config.yaml
num_hidden_layers: 13
intermediate_size: 384
vocab_size: 4096
hidden_act: "gelu"
qk_norm: false
attn_scale: 0.177
parallel_block: true
init_std_up: 0.0819
decay_shape: "pow"
final_lr_fraction: 0.0
max_steps: 6348
dataset: "wikipedia_en"
Each number is 500 + 50 x the weight over its row's rms, rounded and kept within 0 to 999. Layers, rows and columns count from 0. Numbers have three digits each. The size before them is the row's rms in percent of the matrix's.

# layer 2 attention query, 96x96, rms 0.123, rows 24-31,55-63,87-95, columns 0-31
093:477573511451444543559561478488459494411524430458564488465441510529467510484450462363466535520454
093:501528427495469495521652488465483499504492389529472528476441582426433498479524540481431563529452
110:441527512493521532478500508479565532374507578490412439454591502520541468494429652532517489489574
097:540494484518573403515482537528498544520435443491539558519485492500473467514478380467434385436530
098:533503526582533503516536536484482592492447481439564513453485495477530495474489557609543522586532
105:459495461446600493574469445531440431443537503557444484508506512555530566632463429453492436521464
093:413544453458484490520575587458330554419511418468582547442467523530522420528491484534483447553495
106:557562528509462432428432512533541543493521518504546493479509515517463466441412539513587463529452
102:467480517451455502486556478571500431548524517484584491510493634578454518523487468482578448513550
116:537544520544549523562674535456537432537504456530547621455505550448423520446494512475528526482525
112:433517540592565458472483421499453516548437442438513471490482595554557484523505488508493495515466
110:515494463478606554450467456495548362457501470527434518435502491557474465549493556511547471512512
103:432522501529500522450453503526489451509475445628463458397523521576538509586502395500506475523457
104:555490500518538475480410602391505530583557488507493469522432526435519487469418426573427524535436
086:508486496471509490512508553555462497506453489498435454478493487531460585442498456491604532551500
096:522581497457619447477573543545405554465496577419640437495449502500503515446524536488439492512616
099:546568540465442532461492518451650608550468449484549499497469440495508468467452450533594505541479
096:528453489529459535566569444489448428535504539500516563398501541448471478424588434512551460515541
093:512453510498496525533530563464424428514506407434502616403474435507484536504509452465561496491490
097:500473529518466457497594479514422463520534494447508526465470593519478505523477474502479519549480
103:446439474540562524500492499440498450502471504604380435506460510551477508562455445545455453482392
102:551520469530545557524398516492431418558515513554538494409422438498557460540524493551526443431510
101:566433537558388503500483475488497419609562491455506516504520565461458523467453456612539468505474
084:517502522413627552562494491429483497517507496507562476520512493595598512548487550516491468540529
107:585480444517587451532450683493500550503451505475553428557537416472498509522521540541439511423536
109:543525456496589550500435533506567484485497568467357509511424520545555436484530471462463489478495
# layer 2 attention key, 32x96, rms 0.122, rows 23-31, columns 0-31
104:430570526447644513518507512504481537500434433466415496685440509604587498449487550457456508581485
102:491563525508513566391440495472500429442415514545483471577450492524506498498441476533415497457485
095:598511426466444466567467517491536521472503565478517537436557445519485570508576437473519559480594
099:517536433390406443580546452462421533575507508467580508471514527421534494520525460421463558520537
102:419483491504483449521534437512525529533447610560501539471526464482492527504502534358471526476468
094:496500527510486514579552492507501507526540511477535489546499495424534524498536502480448521433580
076:433457434495477507511637596520483478524606533531529544449488463525559579499529431522521556461466
088:479533483486485521390601445500600517575502552559519477448514497529512509494475423503493521496499
098:574423492382424433617520505507438463555578468491551443473552471435529519552534452510519486490509
# layer 2 attention value, 32x96, rms 0.0974, rows 0-31, columns 0-31
108:571551536506523479479474545455439560508495497514526450553546408473546488456558515495620540442519
097:440536521523544411544523399596526444460541505604520532399461514530534513485473495495532433563451
088:418510396490526442532533467462500492552566431429536521470486552485532448458494475525499519467476
092:450541399434388527510445501428454443504483532478435476460607494495555497460572462429471527500498
102:434438430526540501443532523499373482476431515442420513522522571470526513517522468422499524506498
111:517498512444493458537561520409419525585483448560483510461515530524562491513475488447438550472536
090:449537499450538483518601423560472500435519457528537535481462503454583567525497543420419524621503
096:550502547492484531486490561605438488377448433517522457396388531544468506493558488470452489505549
097:376549496520475584530493535515479581543480464553520434456417502524501488440567520429532490515501
105:455468487504429504492504448480523471579437451432531542491494508547532444410517643517518539551557
098:560486537481490499450407586462492485522532535397495548495557552472578485499447405561534522510524
103:467525452552521512521481443429385380450511559555540518529517546504489493500495527440572525613567
095:420469440449599589551512515427502503439560538477471487550378576484514466503423467487451518423517
103:542571439560586488498554600511556586448508525511556432590535447445454494494449388567435472554491
101:534516463483498576451502447574513554519522472587535577485448528544468603503574522545418551491519
097:516517550451551526539522543489442418488470500463507489494452519402424473446540392522525552583492
098:443448548505588464465513520520544575464451528517507499449487450510529536343492414488524540484517
102:463436479471604502459554520572543452535500486616474488552448501523571605429524453514426464537545
098:564488452493454450457424562481568548625531500406525475547441515430433485481438557569440476465522
113:611503564501503517513444446499562455575536531542573493568462485473446455551497386523481457490432
093:467494458472520449438386524393491519471493534489547503564488470515487631470566530469451514523485
101:561459461481529592539426440495463507463512491493601489534484428457610451476576446481560512542483
108:546497503539436526520572545452457528457497464475428524544475488533464431505546438437354507539431
096:552490439498418586511540458520548491554515512514538434458501527540519539457458451455524479498467
103:494603482498493547503594522535583616516503494503483518498507466530452424530508537504504527542516
107:566481487541587517506454496513587394512449502412506473487560421535510454444532536505540487494505
093:576548481530479393526558435525490549448430528582486523443549528538509466539572461502532527392473
094:530462488506426567552509523475390525498492459413491591527484550441504489407452451581565515516481
099:514518466578485437497584473588460459550519500457519433528511475462448449515431524579543543503558
110:573481499488454575509555537483442536584452528431529456481488516492516485407429564503514503525484
103:500447483525467507506448579535519523529494560471486440566492461492532501477389472525433479447476
092:467392504596503584508473580498494525621475564493462515368458461444478534511493456545634484571432
# layer 2 attention output (transposed), 96x96, rms 0.0972, rows 0-95, columns 0-31
067:443608490486487399491533493462600520526509488480514516585531443447432513564561501529533506539570
080:474519497555490557590399492497479511470465539405413569564516487498503476637493525570528539502389
098:466492487522497513487406569451528551477478471463442472550478470453473405582509472549448435531527
085:606479479458482534518542489476483485474502450493525512518536471492533493434476513546467432503498
101:485549535438578453541510502415448550409393507466455550463526525453534466559515487450425550493479
111:478502494482513445519547507471460530446492474426517588583470492529622443506555540540496510405537
093:487477535523457541500536519467397609494527546415473622567470427578487547510487578437547561498542
080:553526502515419478453628531471413428493504541426462576481483533543527551544508512503549555536543
093:542440493502422513409548409471471467502522504508483551440551438465587509477431440570492480492471
087:422504426474395452453516546555527568500586481488600530564478456469520471340499502514504477554474
082:532534503518515429504498534395578521548499554398516514501521490477460487543465490564597519534589
085:490509552556501542593450570451556546482567542469446451528494486516413448599465453447515592502465
070:445506492463527513497505473496540531505568593522557461622546448544637507448545535477530457579438
070:520475453497443561502523562521516538401478449538509528463549428523402492581525513398504492520510
086:473499504518429452452485462483452487559545511476493488480496545473377493567525490438584560488531
088:519483451487414472511560511485506505454559451522565507585502417546440503501445495466587549524524
083:462567530496347427371478514454527414443559573477547529551511460481489496543495579553537459531492
100:459538608494461533493402451451506469559550569459443496535561557499442506638486517484531600498481
083:504435535551519556513496514526458464643526504469480510451452527567375555476473479517512490564543
090:517494417437397454415521507540471442496518521454575521586550510503557485401495532580571520488532
079:457465593517338479495469445456437474510518426484506554491586462527391440541487509541560447536465
086:439512558477433479380443480428463548466544553416476590609557595422468448487546518561536512521501
107:509410461479554531551596515538478469452565445559471565454472525494584460425514471483481510430546
093:457578521471382516404472457500415478499578563443440445534533487568527505509533497559446513550484
096:523474503485542531465546454574491425538463449606550470407422481575488469486449460444451466496457
090:461579459528344430439444520526462452465470556473504429575497487551601475433472496601475489485535
074:459441496471454498512485561558500531511560568480535483553457558453517502534529446489420547465538
082:445497534478515488503501513481494546481484478436440530576549496501602460363503465569459545489558
095:528408472519531509559606480519499492461437440471490538492416548432532503425482478511477567536532
087:467563466469529501517470496534466434581508552516443335541504567508552436438381429568523564525537
082:526539526513614506486531473432536421627398413432485434505498576571581515537533497462559397488467
080:497506581504527483443524470393556508470407487482445579307589454444577487549486547488511516558443
128:547549504455454483516553579459488652366471517433526537476551369433469444489579498588480535484450
118:421602498460562494512549462462489485560491456522516488441495397569545469544576444496418457554487
095:563533471523478451573472469517527492544562424514448526559495500506600490518460455497560525467465
103:505512471382488414628447469472516508500606457490486460572534530486425566499492489440430573469519
109:529556468489530492414603430439426605412484529539481532433526512499415542506509494436466550508535
114:501555433443510520569492522568485554452569476529516466516470550468474456443523530465441435400550
101:530443439515559560484515492521548359519495449514443457478468444491518549428474505522468530421596
135:503421467542411556485568573551405423529415466462488586448466498505471496476521482475614498513515
101:461481466511373573457483498521479489527380462556488489402529448508401512508547547448547592529517
126:473477555466521464518440487533491500557503566549588492465567527411425439416498554501489501466530
096:501561496461641478473571550572501489411508525451541470468489523517467601542444477520571542501549
114:541527543498615470550475435517462495579561498517437525474610540531505504513559467436439444523570
110:422497568513556514599468422565523462522550539531537509522551509539513503546431516480523464552481
113:555584452537461472524555584477511584412488520525449464550494434505526479519448437532469496502468
127:489463435464600544439460521601445511520468555519525477508524491451512500511525526493616550472552
118:512512506444441554489493516555527537492484537489504459491496447481463483517554457499550545506501
109:483417487513413553406536550537482516448492485490482610460542490410525476382481490556524478449480
101:480538475469565546389540502526475505505499517531395511507592549485586476472508503523484470501500
129:526555473567517458406535507460433522496452536449464540485461550492469438595468488514517461512483
119:503494427414477499535517455498526397569505438523560484528456559538454476528578486482578492523618
113:475521487469513486507472505478538648434507510423505474554551478456386438454547537566437541481587
101:512417423529508520546501528497548444494536480509573515454546414446486438431525502508471491449505
113:517475507564514403486457450558523568537525506462427538586523504468525443472555496503520486431498
101:514501460457524586476450462512418401545482528574459482536567532497578476382488451514537453471489
119:519571535565432560514518557530457523498464485515524446470458445397478455559418497471466466510435
115:504496517522483505460470476462442500424444460509548515532432436386595556538558479527479527543465
108:580481490517496451533518545455476496498634490482503554559430509498564555441428480524494530487459
100:574493539541506495591480487488460366526484505491602555533501482439501508482471477577503568501452
108:484455458523485429508570562527474516545459511500502570541522429562465466566508482525555602506476
110:524444461527446512575482491412445423573455524472515498409592448487509510377420454523483509501484
104:461515503619567471435523538488547537454347526474455381531475518488502497545433487529479486396591
104:516509508455626516452550429516475523526475481537419552373555406430459450513573462596507574576538
112:496563577493407481531480536422480547443496543453533541505612435403478479518554472535514530522493
093:484518495568477495471523467476445415523465480483422536452566439509627493529524478563486480516472
088:587494457441499587559538436514473479518467496514496527436583542564681436480480482517511510507518
089:463505421468508496550487571579490564470595459509511504501534584518418479520501502363434502482534
103:522506502459615470532583495430445569458417484506513551423488487466516526531469491466443589495519
094:549563495467520491677517554484476574419572502511394473529440522449578449449582554515420472464546
095:546578510507530397548569486548475475405465497551502568524504494434505435463560519516486507438506
085:462464424493419544482576528549472386501489473515583535488514513442484519489527490453550512513603
104:444449493536387598475500505547457458498540479562550496528464464525373461505468521458582512447481
099:506473523541469493508448477504508472588582491510543504463553583439452494382490499523544527479492
105:536429514511652450450470509472548529505575463442487558497490517500437487506452412535608535541582
099:506569504499552524547421486384522523553541541504445520518597546503543496559526477486514597495535
097:454496545509542619600470481513487393436503518513492499554442519604488488534456524470492452565426
095:531611451436493456598595497494436538466444543519457482544531436515506452563529553492532452496476
104:533508447523541485541478524578499487474503520596476496376578467353518513523473472558557535480524
093:577493433556430499574454475511436499470595511543485518518519528557500432470506497456634578523515
108:482527484504373508467486558575472469424546561436513522492600472432488449471482512600523502455487
113:507503539465516539412459462496525479535477567494411499483604508457557509494556494564494544479480
079:534505503500463503420479529411460491585454487386500506426407479537459504535482511443438428575489
111:484450394477504448503571478548466524495531444561532458568428492514446512491558512507531472568527
090:428455450484400511475422470511534590510575517493549534549546514509415471477543539508544583443481
113:479446490463458513543466563508517481541629535431535536512600449419435465472527515571541566493531
083:484492539542493452547546454491429420512458414430508537570537544581547486459535471437521500483492
098:485520487503432600533451556531474525463508563504412474546588462502481454483494547545515490517483
096:520557588529492491482465548533510564435522484478562503474411472528432504545545544421469469518475
113:435552475503451434526489552560454584396492492438543452589510431445541517478453526541524502513493
098:490568515473592442401588465466454585429446451569438530483481435561611508516602530481404548546521
098:454416525552477523642440498523520568491568516437506541573457487500414545426395473546574565473522
089:504583477528542475617552520564492480528482497456433460514505490448555441447485457586411521458465
107:499430487536450593554438540488482473601506617461482437463575482458462431410454462513527585449472
112:507512467546555461562561490522529541554422497453408370498493592541486516628446527527555496512527
095:445465545536477557550513529535453574466458578390412513484422516430419553586509496538615482486444
# layer 2 MLP up, 384x96, rms 0.15, rows 0-14, columns 0-31
096:403480540539534496417497518375475549493442417525483594470464509552507557438444546555510452507493
093:486592566486484504442488388437537425388452537533403604554547515516570560506404501440475470515551
097:494556514485544497487568520479494518478496532563524478571481477534548459458489505444417454516457
098:446484488569573468474518542523459490568441452510518571467415532580490409484478502492471423522421
114:485516491632494451411427422466504560508420454515498466517420529527574476452455537496509488533462
092:459498510622495633399461606457555607559453485567528484511478501557492490407430479537500465548466
098:500516508581552450415505535551465491545477493508419520487424522586520490513469485550499450483429
119:527465518591530522380423556440462549622497472508410636423445475516473528481525428473483427500511
104:463530552561543467415400544557539552504489515449562557441452477511542549474465492489461459473511
106:545551526543562590502471541392389531488455503481478515544518498533496443457518589634493536544446
128:472539499604499464384512494386468455572405518525455534449485500607485450419483543480475515537453
100:566589513567551482462442504536400468549468469529424588521403512580432492490452533480438502431516
086:428566593540559515433496491448440510535438489597395563489476489546504443477437444497487477482420
090:444461564566487469459400470493455518551489585538375636512546521536475537416401505450500485492496
081:440529618565454601437419564441489477514495498494442498499461536608500517511422507515495408552446
# layer 2 MLP down (transposed), 384x96, rms 0.0918, rows 0-13, columns 0-31
070:443513515424549478361474518461480524493402515492513521395405537548525584479494511570549499573544
070:507458533424491471438459459438484457499455558506539523550514565493545582444538555501567477531465
100:532559537523494507430548560510519484457373503490464529492558496542481470451475559531430482490550
082:527450536632536437360561510466405426553464516435466587472486587553459394510483546482509464496466
104:508476480456421536442492452513550457497568487550576510616449522478514495466433530636512443520461
113:494519465535496535353529572492473515498391536522504546516450573508552485466464491539546381543426
077:532511468547428522475367503528520533454470476535549512638539609439465602534498436466528553528510
120:559429505589440534502498545442429557559560542458493493517414510471425479497554456498604525449537
084:526524437454489461340499499535441520556475525576488489399463517482553455472550498512593441528558
103:459500529550489539585480528527456577460576427442435497499528390499584496513548544559470635522436
147:466538587502452447488473336477485460495455542484501449468484449553528491529482548466507491543480
085:502508473557624511436504538493485436572530488548509525535433455489552520430533590419470559479539
105:498567528539533531392506472442511522537402451521445633479412549589593435468466498487479420550449
083:517317549533470557512503584532487468474512501542486579561529495446547529367495547502546572530506